From a checkpoint of a small transformer trained on Wikipedia.
Size: 18 layers, 7 heads of 64.
Each number is 128 + 32 x the weight over its row's rms, rounded and kept within 0 to 255. Layers, rows and columns count from 0. Numbers have three digits each. The size before them is the row's rms in percent of the matrix's.

# layer 11 MLP down (transposed), 1792x448, rms 0.0452, rows 44-115, columns 64-127
101:133109188131091129111127097091091133114164147164167152136108103108143107121115121091095148123165123153081148083177140135115155113152124138140180135128132131111121130105127141192148142106144155
090:127108120093162136205149145152129174087094119091116101135082171119144178127143107164157088133143083110145148131146091094115136115157155119116142147123135147122088133097149167184116146125124164
093:189089117147074085107129089135130135114118118156162163130130137087169141071118163154133055128168160147156163182145135109137099145074174140129186067151142161087124107159125116173157108189090145
099:152110148128131128133136136106119122100168139136111164164168130160167174118161091176115139117077133113120199145157147144126169116148207177095089177156111111129168099063160112128108177118076127
107:138135224074107122146165148146170151124086120157119132158144117129130081125107134116108118136135166142108136137096160129118178178126149097120095104118130116117190151105113156121140129108143103
091:135117131142066127122116127190081084187160183166114084131150131149176125106125080188115134083114104154176152178063121144083116166123153122120131123103100098103165106146178104143081069104091158
104:075141106144109156088093109129090164118167144119041111098131161127122127141123106131066098145179154105106137169109165135145117136124126174140094064149109151123187129082118168121089174102092102
113:093153253152109127123122127123140118105128110090107123121097150118172145165131123100106100150121131160128176092141100126147110125087104133102133109080131153135146117092131119125120141122145108
098:092105120116133153106115150147142128134047117120076168129134117073153107154099153159181126082195143122064102139140089127144172140103124169147164106111116140166139175135109081133113120163138139
119:102141213108086091138138114109141132175137131161092127151120132111135122099112169129173122104155079138130153115114143125107102091120147100118147118148148105156193089111146124114115107131127181
093:121128150096063139121101151085113122145106142160114109134156110126175140123151112122076124119149135122117082138109132139165101149158190138108144108125137156153133140092177129108140166160170116
098:119181177131151113092130047098042114127137100149125125162133113221132136141126172190130106104153129141169177121172134109146103168135094117135155141155127110136125151145117053131117193136140161
116:113081042091144162111087129127099118105133123103150153125091112086134157122166171146123125176100139108132077098123082127125091113144116148108137141161133142126077145083089129145105121129131175
096:164102067170161123207142140135110111136073138085098117115142096183182108131043086126103157103137145099135124141099094147149131176167150189085137127168144128086107088115135122080164141092141041
095:120125160084137126096118123109160129144151105185071094106126122125129147128141162161079086161109106150070152152157165077168149063167115096119134133122184162119107127150143113086150106143155169
103:125135102075132162164200115186102146128133134112183110108134204130111177128136070076141134058160152119120184189176127155164144116078100140131109063094130185097116105173107158110150160177170128
100:130116010094117113104086132143092192151106084121099114183097139141096133081178151122136191124096143132068143085067142116138129112138120164097161118107115116154150146155122169136144127108144106
098:084137127095140079131105164072113103142097113138107103113173156072126149161120107126106093089139162097164129147150124092198091064163122166114162119121151139140098140121134108173130115136131160
093:123082202157121135118099113128145118199106152110070119159128174113115110134133126137104128144114113130144173095143112172146129114065168091160142127152098121150126129120126088153119154122100136
095:132185156171126159167141125101129117183140142127110135120140067119184095131145076127109217106085119160125180215100141104156106195119142166180172135165132112105128132162124137144087119074124112
098:170081086144149181103128143125094092088135071179092151090119132117178188130116175086109203101172124100139080119191114117091119183078196124048126078092145135135083136090079139104124164172144159
097:135072112149153080155138175171134148079109055153042141129144109120173157093129134135116192118139146126127130105061119125145089079150152150076172098088113164106146151140116096165143110119108169
103:104118085177140105149105060131122120089126089105130155108114197125105092138125154130115159119135120147141108098118105104127145159127118047106121154089165078125138109128112146095109141156109163
122:118110024137111074133121117155122115127147155126132114042126136095143082100131135138134139134155148108152093130143110103117108078160151152131106169131138122085135115127102148128107128155125071
093:154148128141136131121135043094103141133174139130064130171130208160140125124121090149125101108100142140157135141127102106109160124118109062149129113136092129143093120102119148149149144174147124
095:088216104096114123178172154150120132140111077150118103127094083161141129135137151090162114102114125114133147189089152100156111123140109170138123124073132110135169153127117118145164145169135134
099:138086214113129162094095143150120140112178123124139093112147138030154062121162126159127098159140097128162119126120125197173097160120093137109172152105089102112106113155131133136106091159129115
094:090086170189081157093112145099104106097145102176107075138100199101175160196157129181048135145127108142124189079114169148136147204131163073105092079077125143128092115127136135186078105139123155
097:137118154136180120126109157124170155057116092096097181160157099137175085169115134160072080126103107123113149115119070149153112094129146100134114150152063109114122216091181146108107139144163114
098:105104202135121066117206176111090150133143108145087098153125163122136089155113159121152154071197111118117166143102149154159091163107143163092126171122164131118119128100128099092162111174124172
109:123135201135145078095117141123112110137094127128108145142166063086112101123126126125100125145078154111141099103100147158157102094133113165104095190076149132129140119141133087101064144155177108
098:141137016131148177121179153102137153143117125105131158108165162168109164118170143150176135129089176130161130151099119139131121062110094118149064083112126116140097149110107098140121171128117155
095:112147130157117092120134121148137163140153123100174116099105129176112133159103146132107109163133167134067125152127074142092094120110112106158090104129110135148155131110118173090110094119116121
099:129103150140106092118136142097120123138101128120086132124098105083171180139080095217162126137105155083155156103100107130177102107127155125115082117124116160157147101195108081122093088167183085
104:108124112108116170111097142093144117088158098084135150043178136144080056116150187144149138093155113089091165121118168193072150102108125095140154144126134155149100123089112112099075135148099107
091:101124130122181094095108133074162123173125112113076176136100072128159145116110129117107129181157147119088095149130147183103115205143165101116145109150190136158098154132102106138131019119143141
093:109165089132115057121125092154163106103161128165046129156082188155050150215093143096162143160068146115137131114155067132154176122065077160176122144136138121149115073075084150143121155125077128
099:125198117066176203115150112103167086121134081126158097179151121089086147124195156116068142132143124165115103186167109190156101140143186175146100166129147157118129127131145141148090065179196109
100:169176023096076120194191141166104164104165159131148106178092111105105142127149072067092153158136131171089178102121080146100094180125076121184124105097082140086120085110101134173132140127127117
107:157134081112168143129087154134043112156153130113116078167131135108164208149165119129115077127104144139128100137124131143130188090121073157204168199094117098137172129182131115109141195148147141
088:157161105119117110152135156104139131126166147163099102110201158124087134114172112063110156081138077067157063143116160092060080165079129078165110063113070150160149104181125138141094160083152143
099:194103097136134177076137134078096093160161105123109113155129084097130129132139087072121179064143094105198165162056113075060122156068136032140127083117133148091127145167143111131116086097151149
106:178144086115155140154166070146176117089120120136084107125123095122127173149117151137148159124081146137124120156158124107118091202119173106160098130143097076160117124114081099144090192112121149
099:106128104098140130083136102134101134120177154172076083131116133092153099147113112105142150192099115113118111102116052158153152152152117168109113123137118152133160127113109154065161134170134124
104:134119126157097108089117124103159157084121222127148187126143128149155149105129073130114140121171144113085096165119166093121114132086122140067132188077108166085158113069153189141201143138128123
097:112122109137091129101129054061140132097130123107130078179111130116098109121128134167065130129093120121072052141095129187194172120114137187172105172113121148119133116155077088178156131145134130
098:113148013171073095094114125145179094137118097104121132146081113162080151134167144073118112122109085094068094158111102078160097125172148148124161143119128108127124227137169154116127118173086133
093:160083165087134088162162137107136086096080143172123149174111119124162113106128130075145117087134147103148133177081141116204124153129080100139108146153163166154160139093113193132146186170162034
098:154148157090132131146149155146155138150105158123137182087122181113117132094110106115172179086134154146149169110141164124079092158134143138132158112127164099114088164189104106107098165156176120
092:159163195126140090104118118140146165119114109140129146123133127091135165050163176104105138158139094133122122125134103142151110134073102125123163135162091146128112152101119147185151091119116131
103:131124021178071122084078112103115146148125138115107125143137177101099121095151150140152118197152133157116127105164087174129152109125123116135099101118129137148132110165131170180133136132147117
096:140109089135183138124140147092128113098117097071158160103083152108167101123158109102076118139159135078150149086159130084100122157172175120114137131201178115169185090155144101205120171181125100
098:100113130159143145132128127146176110142085218194140135100118151106147101138095102172145149131204096156164121126148138102090152178110115128151194115146154103131112160117138155179112130129102186
098:129081076157104149095124122158137188135152101106146114124094130074136100107125133112151179137107150097159107109106109182180126093144142150105100152147118134113117080140116145107180157142116146
098:093129131102127207186135128192141159155179084105114074152144073115212130098134068139168130166070128188196096200132145135157113076083089111201125087060144118169160211140113162148175125149126103
101:130114194111108111078133135118134103176087189142032171107124138121115104119108109126165141139126171112139178062126169134089115111125154147172083091135107124131126125154154093086140182049199121
112:105155036099145094208141146114120119125063127146093175172107097115151125155110133105134118125203133124120132105122101137150109065120187107140132096103173138150130185144101116129114108113101133
098:093143161118121163129165159179058090158138202130136164127173156128078151155123072138106123082091142133096125130196119153122116141153127159170141123165132125158125184104132190108138125087131095
098:154153117115082133208147124152108156112116125128113127183144090110157125100128098104139108200130118148122076146155124102150109135132140157116191113087119130076134081099115144123138130155077137
100:140135166143152136121108120170089118121117112145119150094128155137181194105098135112125089147180084101081106152128159113112189068148132158048097161082133128140062107063134173154172090123175102
098:115113088129152160160141118110095165070162144128128123140108118149154146101163111093128172157162132103087123167103127082159107124127092150118161088183105168137105087111133118147136167162191126
093:084127152080146093092171156164102121055120071162111137125115116131110101131094101129099116132127154119130128149129094109122115106045127190154090082198056118133117181127170093114093097105178104
093:124133188057180172094111136104185110144170081113128110139076090097100177141047067154151102117164139145092158136159195123147141127125115154137168120150149160128081091135119093118135127149156094
100:159092112104110123130053149091147090161180089084122107131127105145168133139138096124161141128144129135119132104194062087173148175091161121062110167102182122173157163127201088107052092162164133
098:126146127106153146133071096145129037131115106153095122155139128161071137181082141141165129139136106141174158106164111032116161108121092083132087115109174104124130213157143122112105085097125156
097:082158130095119060111188147156116084072146103144113142210099138165144109139133089140136144138159166027125107127123161170117146105152169149107124099129131130117111144163120103145131122107154173
099:118174097132085078154119177159103156141152126108115131054146181042124128149146096103209173109089110098152095133115158097101106124210137057130200165106100162121184170124091136155178140186208133
101:116071155148162120179134093154130117168109108086144126142165143109137087115154155156143145117122110141172120153107112158102092150118102107182150111093144180119092157168184143178173175115151137
098:166128143147127103138095096164156069142099181087123215137086054147120101041137183109145118155139150136125161110126113113153150136160174150098136093147148138130189137150097146128103107095137101
105:112130095130081099061153111115160163157127171078129138106137186076112106115141155077114174189165180112173073100103109165121149157123167139065137137140112086139111111156166113101065131134126145
094:129146173146101146099074101115103102139119173127136144119112143091067158140114131090201151149117135114131123114173153134200152097087114153151139132110147149104090178153120095120142081110120120
101:083183079035142145141138139097160123056153094155085117124161180109135062089105182173095102198113126105150141132129089115064118078137155181132126092133098105087136104128135109177152067140119088
# layer 11 MLP gate, 1792x448, rms 0.0501, rows 45-115, columns 64-127
096:122132144074103125103124152084152113159090151169100088141147072107092118142147140095093122120110131155119142078131167112110160156107169182134059104090100143153145096133119037068108099156094120
101:050128108135094128114121101154131140153103188135118125049104177163137142137134099103162136092096052134155161171103121165126092152141090106157082083095100155103183124067161152071144152121135113
100:074141155129147127125103121145087090131179112086182134108118132102114158153110100077178154148173163207181129104077151071119088102147118175197124122145122149120176120110135105161188143111169128
094:113107122101124135061110152114100119140119118120059092116140136106147089185144095162132145119176108093147172150082115151168136082142090163174169113092131182033135136197143146086155103159136145
089:114126141119136129136092101079116149133104160096158043135108199178116094169099066162131112135134094119066187172162153166144097154116105162098156148111113111128116129090150139081164133127127091
110:082088141152091200079085171200109123180138082161100074065102078137175138112151151140093147137165112171135167122125142134134138081137079106135090178113126213119123201085164142093129140102134169
095:107098178122136155077116143123121065127102128142101105134189099147079142149152122097123148110144148077143062068150122099099105118117157194152097069163178140124113107138175133081091138112083105
107:080129119066118147083087191122130112130149119114170127148127136126127167121156072167104067086089114107068072166149135138113141151142110138120080112115127147122108084071166089126123146161124087
103:079097065161138164116122124135107133089166189131057138145140167138144139128131104103116195096164097114159184181110164212134101126131147107174103119102131178130152097132134137110111148149159085
094:121147193069131144151085124165079076173173172159172160118137103138107151159187077127166155157126136103130126106165137134142133142120135125117174101129146062120139176108133152133139126117163067
100:097108118092113145120127110134178153147122179188096176079154134180132172085089181138118152158102085068115146126107123120118156141114144134127173122100136142135173087092120098145115145084080096
109:108097127196087168109131065166146122183121076173160164099165108139127102123167157118191129122154122134130112087116143102126113163115160148138065124146073175156102112167160126130132133142126120
102:081099072098148136188132154153150150133117113140139149089152101136155186179087132177139112136143133121122125178112141088143199156114091175143136086151122126088184116079114182122178114117106129
092:131170178100159136128096123120102113147103106161129094130145161076129113108179170098109124135163108169048120145077125186132170192126103151150136135154114129135171137054141130166129147148180175
102:096120150146130140114133127176128131107079090183158137139183151130126155137121154117071167085122164095127202091126151124091101143093079085192080102135131177150083153125158117154131147118174122
099:111096136088126159120052126049107116132135190142151128100141143160186115141079113088164137117117179093163130093143130135130139100121151157097121168142116127209115160080121186175120140160118136
109:139127186117132207115080133182175114106121100132148109138206142185135167126135218150104059127245119128125182134140048113139133141105160107119105133164147164134109175060170136165122125157144107
093:155192123107119136138148135117138097056158114148111105092096136156120098134127128109155068146128141138130092049134146100114148139160171173126125101109123092111101097145157156086111151206085125
109:137123203100129190121122165153100113079093105128128101143095146181155140133158123120155131125037118090118127129127151146116128165160098184163076146136122131139114106140173144098136122113127106
105:117140074099114164158138097093042093103198160130127114083063173151156200082057113125146150079107133081081177100108134109104158116162088130154116142118118164151098138177150131087122188102112130
129:134145140102134188091129096139087148147116174102159143139149141129133099112128139111155109156162125153127118174085101174164077171161146089125083112098133095139127093078185137147116183167130111
101:082168107103136150132077140164085122178104169163128114147159104125165179096127177119126095120081140108085172171135120156112153080193128114148136132114142167075084157166151134062164127123161140
105:139130124220169218146115140178143100153118156088147102132142132128177120087130152122154131140109071134161130187139084154091136164136114117119125109157084132122081128092168134101132080128152121
101:101191150201130186141127076117107139122100107114152029068150094153040175131106135127167188079108140096115138062108102125076130153145125107102078086135170155062124135131169147126143117154165150
105:117170118105131141142097179181135076117151167107129082154144055153089170174174129122114068113107132101169122120148171116126146057141109053115136147140132119112152089135160157073153213224155152
093:154172148097105135131121094145142095099028149229100200152145093129137043110110111099116234127205179157160141102126115113113142091073099116119126112134159156134112094150158184065102116096110147
097:114117096080094133100131171143141154134167190146178195101165055121068209119162092160114111140161125107188112129128161077105150164069105141098126127102128131132156072102156078125063095168138111
098:108087114085049149181175137045117100078233124135186192151145122120107145155064106181196146095150140135079128109121074145071074117070138122128106122087085138156135091095182126163125145114130158
097:083131146044123152131150116137167123111133098070176158111090125090133142123125171112125136158114124150126154143106159181136160121159126126238066095142152050149154124080143166167178192105084079
099:111089040110143135085140096119096104175183218158178099153138192180103201121122112133097202137093142104089147163136152136118157112112119103090101108103169107135130098185140126041176086162066136
094:153079107126083145126022185142077050135095091118130132097181121120186167150124079149104148114123081099152126082125101122099174065098144133114121184104160118085138129093162114121094153152082198
114:116098111136124168074124124128091131081133153124165113164152136144088204111108123139160094134095108129097114130123129126102171174125111188127127084151128106075122110137157121116144175159102134
100:120061136163124123052072110121096090155126091127187149112163142141083119070161156111172161147189087168076155126192122156173119115130114131142142161159130134079127100117157152168135205123097134
113:148108121107111202121134088146148095081146176124168123139111135108147124123122110164139109088079126153178148098147159071096179106142012118169122126100134138117133093093178101160172136167131133
099:152138101142160134127098097131175159107166145123179138146123185178123131165170109096181112027213129153121136085125090069097148162115087076150144134179185102129115102070130174154125143158150153
097:087152083158146119145120173123135152153090173066172117144177113155144105141095121126161095134087113120079115115137130128083043100146151107081150128091166106126164185135138123133150122105169123
106:120106116148163151137119096144098122177154132177119124120123153133096091135136142124114208185122093150149230137112150101127129115110098165154095149145172145135122130116181106166148119137109079
096:115091127179164136141081137134182085157147140153144167027112070126154115139076157145149054122199107157103138144103124077117093139100166134151108145141159148108112111105134135185112155134146135
131:157127136151151209119075074143092093153151130160135121119165156139125173083148149123119174105117076129156153113129092132127167138109055139115124144121106159123220128057195117154122108144116109
102:116167134135049159128130075120091155116150194106206093121150129102109091140106096141128160163132146130140108120140134150158101077149111144093143114127097107110117145121155184162087140125109091
105:083099092125052143157118109167105137157105155143118102172120112172137148128120093159140159098122137120104135128109131199178169106135051105128089107109104192127092077092112142150120156150142120
096:099108138168125143106040216201140104168074131092123107102138114084126144159094135112126101129123133071153167141139130170077118135122101098111142176107155118054164141140157162168156093155152127
097:121082134126155167105143100131144063142151135138158124181152111108128105136144133146093082082131066143209174112153084149140102101107118100150076145174177087140164103168158175149105144123148133
112:094180104140144196130098096101118100112129142125079156148170132136124178094115109118106082119114000085136081138143138166153122106100082134131093154095054176146157111113187114118097141144110130
110:108103115110152147157080143182013072127125094168117088146136118122125162170133140141146075150131117071194153069097077105124100131127115140171144089150113145115133151105179182139082118101135112
100:137078100181109163132039133151101121148144152118174129168164120123144127115087062093118130119147125130074130120112156151092119102146103172117115165134164186142139176155174164170135069098078190
096:169130083143089148124117145181126217104141080059142079149165123132172120136125112148192122145178103144090149123112062132126218119165084138181095120126134157107152168123128128141111146120147120
105:113123125132100137098140096150104117109176090106146111129182154094104145107160148060127089141122064147197130073123146161151113118151085101105071068159114158161148117015128136118160123092156123
094:107127099089101170136092126192115121121117214177117164128135124165155134129173133119111131127125117084132110135152102141130100106114092095154161141132150204154164148143153189161168120109120153
098:168119164129118141152175110114096159103166086163091178078196153083113122102095170132152120111139092098151093114120077167133064150089132127091118140110062095146133076179131076160119143197127173
097:081121097128141142158118144111112085148133158160113169142109185124094115170131097173139127134165115125136057170105111073065177129118131108069113133181174155053143146150152136146117118104084088
102:179115143107129161168133118132135159188135138103105130140118149095085102105145111103134162153113041105148135099106166106122116160103161112119124149122128099140092089168120107093158113149159083
094:146157088084149149183137130118153112155161116114163134123158132124142130183121188115084124141164116137123111140132096098112138143115130111078139138124098157187138092132170138130125117099113154
106:134090100159135144091122113151119056086095124091111146124146119164141134116144169085180107099084102181111099155136107141106197113169078099145114176093104163126165159112143121110111100103144154
101:050142098131128154141138164082145187108155094085133050167147123133149175137117116100136136135175130157151158110139151081120170137142111147104122126120127117136130132044197145085202125124139149
106:123158175192170204131121137062150168163150149122104068098144107117145164115175104119131148111129122112129169106098145158146101152120135109121117121055097155080109085156157125107111142103138100
120:115124140157134190161110169103100125104137158106129112153172142137086199120126094135159114160090100054131144141110156153109152109115098125116159108095169102093142173151221146185156098156125174
097:168085136128094126122089139119104070130111208120135127102135134159140072096122135078108070121105150151086109114121152175135086080131102133131156137154140137092097120140136167141079151208113146
107:166100122117122169147027110091069148079148122180120106133166086127084196130115138155126158132214131096116172126124103135139124131152166162145079127062155140151129136097182133126147100176159130
100:110079120142105140128092112165083168088098129144116108160124142140152139114080148134111152130152108123144176179150125109124175156085089124092118162166112115129089085052140126167170140167129173
105:119060123123138149101141108110121095124131107191160109111141098164111187131118133091112149117135083132112162129079138097103117158108103105139169127123146158119134098171170089076209178065158205
096:125159115183100141116085137140133130150086138115080093127161126106153126116164102104087116135153082070094098166181142163127167135196121135102104119143128073152144189116157118145180107084150104
098:167100132134121163110105105125178133145194092150187135092119050118126036107103102074082088171178091126145161104139110129045144171137182125138146125122137151102169090157149113110053095113097131
107:166090144182180183128131179159124085122149102148119126129162170088132163102095161153117131172114084156138118186143142108105118115148066171150143136137116094116117127145172115197178158112137197
097:080107115172099155139087174134101151069126104092096159162136113160078109142099082116156113099143149100141125114100093093127139110137090141179122130108086124162118132073140072158116106094135146
099:108168146194062157127144135108145132165142118100134147155127087152145115111108154096108072089169108180125117133109122094107150073136137089147097132055181140141086166127143091108103130081139157
113:148165132102146189105103167160107156126127155128129127077120112104122194113095132130130144121149136066149121163133169148174138108124129143120136087088116123112210119149174109076156077120148154
109:160138163143051177124138116120083171135103118119134122149147145204138189123143163143124174146122153127165198085135144110082116205107048092101133122155118051133106084149169186108146096116136107
107:156137135117089167088118103105137139158131122113117137154134129133133115149164115105155097117244085051106143098169180129173104102121112103132170124118092125125158110138198131086107162128108191
096:185122079183124126082099125145062080134151143125158131119128125155122071109168125130112114172217147107134152195123092107133097129124151117137141165137166142083068114132168092132141152127146131
099:094167163116103179122149177173171148185099137140104148156091114135147145156145104068119154150075128091110169102132095123090140142184096173201166114165084081070161091101133090099154112144133133
# layer 11 MLP up, 1792x448, rms 0.0468, rows 45-115, columns 64-127
096:157106150174114126095129193111181135154149073108104140113171129137116175144067075145152111138099142157139047135158100134084124090111170107094134156134136132080122116151115135179182102216148104
100:137082042061122107154116141125107137144152125182148088117095071120202148148129097133086198096147139160122220153137139133086109067145115118121185130138111148102133165079132109084170160134082170
097:156152092107105150091072119172148108167165200132165128117096084116173104124147143148125118126173099091148162159129115103148116101145110107124160113087084197157119103140144071145143180103121136
098:156091127116188132115113123117120126146105126155065091152111137122164183182145126155107158085115092087127104123166165110148151171123128156075149129111104172117121086156162139088184140131124144
097:111165145103103140095200170120068134109171175136114086185115144188143140164166155114045157162123194078134092085108142152105073132137153092105154175124096107110125135079155089154100159125179077
107:139076109111168152166139144142061130150076129086101151112122163139182111134092104197093159123163096157120144158131137114128135085071126202119133135108128144105115108182128094124097139106088125
095:088156147021135119098162121099122120134124160144109124130165103184120104185093164131088168175143141145153130128122094123097168130114090160132117165119126111203136090075136126049197121130102048
105:118122148133124123154190122097134073192096081186118142148081093119132147164139149212139135139165179163187148114172143161171119092124109058112150146133117124160115092088148138143169132197108161
113:088085075152128131163152127082171124157162100124140131109115098105126154158116076094131161074138090174159175113145151145112090134119106128113150109139110148140171137094114149146127086138111125
097:160102113077115144116138145105182155152117111147127133135133139131144146143058144199088046104081081051093141151163123115152046080135120087137102131114079209150142108149128126072178134130118177
104:158104161143139123173132098155059134182184131174114133116116171088167147157143143103165196148134120123153176136115124073101118110152083128136115108147081107096146126154142149080173172158106114
107:161133104119120130089090121105115130206117176167050109130056154114157093168143153175091185117113163129177191106150132169175084170093121154111122132156141141095105064114120127100178137194108090
101:140108101145149122099146132132153154148190086149137124078166153149098086113134138129178158157119109161065165118063149134086184121108147127120118190127088101126152158098108134197104147111150158
094:082076102122091117135049213170184079157134107164090122127114186140186146116126163107092142098086140105124174145089146170093106133126153145101131152143104093127146145200163106132102137096130181
106:139145107091227116155167130178111150155161161131145122128132090142135152107157114127078118138033140119075129126140130187169207138144075147122127128102146157059101126091132120133160158079174096
101:112081135136082100140133113087117059112111110178137139121163080106093097132152176084110203109116085129209180087183147130145134093142111187122139173140104177154128126094133164132080179106078138
105:052139122116156122110130185089107149086189088125176133153129158125164111108152124109092084091194128056132069127110180138148148070143145101122137127176163083145027101107122067120144138165101098
090:086187177114145115103104152111154116139090108088147132173141090128124071127190102191170090130103125147087126116076118147138138117158082121084129104076138186081133149127127103097129151188149076
101:108151196091185132102080121127118110175162125197088123135103103175095096124077101114128087148136060136128192123161172155156100122124154145189119109136117096130142116174139111178075087177189048
101:142066130126101133131194072096113150153154133176120146115094127143116176132121033135110154139188105170115112148071118125132101114124217107130128143104162099140154102158130150157098151083147144
102:094097142133133160136134119169183077095161123117126136186124101112019127154142171156099165108064115104161145064166150122132115143068138181101148137124074116118139140120141140146138161154132135
096:119172077107113095156119162140177116061093070136079163112145084121168115161170162068156100181160080088228205196163074112103094073132141152146128112113129109105148150129126125099137090133129114
103:128153151144136145071160137151115154164112084123123129113109108114111056113148128189087109116136081103048128127118098076194106160152170104139071144087140189136127165154156149118120139116107163
094:191123130138143150139121130122080169168147137117082077123115165042110127202067148106118154130060177139127119113104135104131131148123087094074125118112163051099145100108151097138145105111120101
103:123094155155087132111079149164160111156096147073143165156144093078164112108141173088146092177087105115107137137100118141124096132129109150204137104131106151087106139180147123150158111100141169
099:102145144123168125127179072149137085095099148129073124152134111144085097092160123090111177119075149171113164066081065125114113127148091120086107057144149191094116142138110175136155125120104139
098:136133135139109125121105123116129129176195081170144128111072137160104065124126203160115160099181156152105171026115141080140151175129134097103090122113154086158141137132141076115097190103090136
097:138133089096122144140115114128151179156111113176114177178122156153163213134127132116061197126105129128174129047134083186151121128125121142127148106183172080149118116120156153110162176195158106
095:081180141060129126146131107139139116125123072098160108078147155155095069182115136044100136151127119151128114131099133089136125155118138104151114095099090118060133119088122129069101107102129148
105:148097095169108132106106105116116152120169165147136112176115156134079104103145137139107094156063100147128092151184180078089122115066183112171118111090122151140129121153144134124125108096147120
102:139147122137109114104155161119162147145113154188094124148129161130070128110137110098142209108180105114130110127188157109162113139157116121096125157172077170142085114174140136129145128129132109
097:149070126167106110158107190176177154125150118118135176119122107150155051128176097148104148132120064169066117118132142145051180168099096132142121117135140019112127100130124150156132136131081122
102:057136176118107135132165178194159145087127137085100095177122131151100158150160101109090096126049152146129124111096157115083108078183117082157109142117114112132106065127113144157100092152184106
105:123098138096137125123087148078121132101114114095149113103157166127146125164181163096144098095214075131093170149108134165082113143124178090157104133095056146177165113129133159103059140105086091
098:155127145137184149120145144167140124075092107158099141112094177128101148161146123197135148150132117141130137180148139135118181198140141123161137135119093103187169101163111127114125145174150131
105:115153130153140130125142129213119131131100173088147121131120191098147079162135095205103165114156123096165116133152101136015160130166149093182153104138130137093105164113133165120157124160144092
104:124157136117155102132150116116123130161090181073131100154191189102122098175089206138152161087111093099084120169062128108103102106181132145180097093107127106178124152158106134121092142167190155
096:141132175120169131124150119118104117093116152191114164164123110144132050097135146137174112120150144091106162150117098114114109159162148151095074121149231093150082155142145060183133081061129126
108:143120110140137129132097135141060069169176146187168101117168130106157144126125117117088123139071164077163110147156086087128116113136097094172120092103086084138153126182115127161108143115150115
096:114117059160177109131074097129069120114154193129121124119131057124059186170121109145155138143102177067163142072169125107153139109167147100140157123101167130099188141122095135086132143104117116
099:182149151185129131158121112087152117104171159136131144140136120109103176111149107090119182113082105127159118151120078166091144156141157117123142145163095128099173123176134151146176095101087148
101:122176140094181129106123144090103052094158195084109125125149137136087086123131086086113103155084126148212108115135041085100118114115141119133140079086142029108143177197117121160112146112125145
097:166119138103116119120072134102126153117138131187153166125085123107084056120134097143140053116183135136123112069088084065146100079128121139157148136172104150154112061128116149145125151144127091
100:083121093162102120157086126121123113134102194118054098137132141126108177104053109066127091114146143107137122146100149087110117188080135094086168143087097143124152141054126170128153148134134178
105:131096070145118122102164145145086132135163042174133076159094093086099178083142189200138163114105166129108164130101119081163095114134096200112087124093146131098121101183126093115085132101077149
107:119145157196151140117071123147179172186087113153107153127167068180153133188143102115123100134122119119079090146130091129114113090134134161071132159152141130156105206096134177178132067122134131
097:082136136151110138088145096122108138156070113124098148098151126062163176166140154083072204092102115039190169090173170130118157186145125088196187109110067166114159143119111121117119099071174120
102:174099128094073129170108133163172080087182085203139183203131096133094138152071096149145141116168121119125137075083076103133105178126113110120140152139177136158108113150134142139177082069140203
094:078104056107075122117143110136118129142049128136139064109131142118093189110155149112122130160115135115119110092099075146113121175077125132159156075103116169066118133091148129168156065084129121
096:120140109111074117144160117119117083158125184134146071142115142174092080125143103105113103168105123113107140174146153112068131116121088139122163084089170139137116165154142153085155105082128139
100:101138122109140149079159166133129149098154157158062077142090129118089202192096176111139120129101181115144122086092162169165130134116093148099152137136114098120073153160123104127126169103159184
098:189125124138096134105107162075118165153160142152103120082161158134157136098140130177127125084169106118215137125183169195141081093146188215130097102121170108092155116118143151191112134169128111
100:017137122151105127133123103177137109137067136111134142166161064060172104116106152101122156152114128127095124112121119128107100093128071105156145109124146113067094142136095141121122178112136165
103:147151143105137150137106097123141118103132107102112096122118115117132105127118064135146199074152128136137129107086116115149191154131152137199111109080159153134113109113128139101186137109097086
103:089135141099080117146124140092103109142106140152104104104105138137169152107179144195124132153111090121065108119106164089092189113095165077109164056121160106074111115140118114180128125110185169
105:105054103098147121090130113131116140082123080121094138119119134132150145152120094099095000109116092136057167139106124065129124123066135118083136128205115113079133144154113145097194203092126202
097:146167149138111116075129180155122105140097163087066085095142139120063152167093077146178157127125075117082129159082093186079092177162157113116196117137162098077106129146159150125153124116119182
100:113137150115145123083054180181184123168039150145158213103144069109094103146105112116076048188142171086239134120091115113122104137127123134111145130130134119195138142166117113103145083129095071
105:150114133064105130198130114149072165118152118120146106086141146114115080124113132151170141145122130075145106135108148093109134120131119151033107088133140143117152092075117125077174049117072087
102:128155145174129157111183117125124120113126123171132090106113162143069124129168094094168133121103134117169184085103140116106129130110130120127123077115101169086215087242132110143121135085173126
097:121140141122149107117163141120038125129134149140146145153151173152113191159110144146112142160122093062121120212090073158116114070152170139110126146113131108153163168110117156126187159162080078
101:118132207140119138127161186116170152099091089122164161087145067145081114097020135116150097134164121176119175098129107154163087092196115161148119157144128133110167134180127080171183150165087181
100:160092126154084121131148140080077148143108095140124146185097138085106157156104067173137114141149136148106131169068126096151108106130083155095066127106126120160169137105113174171097116162129100
100:126134080121180120151119117159116118137131199086125061063140113191155122156133124103171170140122134135084124171105122127146116159158087160174105137116183065144142139134135096152086158163130122
102:076127075155116130118175092073104111125094165053109124213110150141124153123059076097088157089123093152148124049107104098143046137130088127121105126132183104180106157098133115053127172067166120
098:152128147112116133179165098159073135166082066117116120137109147099109171138122074144105089139098094042185100093164129150119179208111098085112116161113131095128180097091148153139136185156188125
106:128129094216090117197142134125155121144114114143138052112128141160118086104181145117101102095186074175139102101101166150102126153179082081138166095143094169106138142119133179141117079094087104
103:114128118119159125145143095143083175134112080137073083171123124122152089123157133153091091097115097167149144146159147195100129127083161085034124154083092162143153140075162128126160129152089131
108:078090122136150134112108119107131123166154145170138196111159140101153132060197163128163135134088141069160158143155140164138110109158060114130162110152127139134126096100148128146163171126109102
099:159078130128113142124135142180121097122129146123125148134100140146161123156154101141147113123070065121165111186150153120065145177105188097144099146115131102111176067213106120120069110110145069
097:100141060138122134136131121166131109118112125146081054135124147098181090146106153140149128128091068165145129182158155165180106118119110143094092142084157141168110116105120157061124117164191180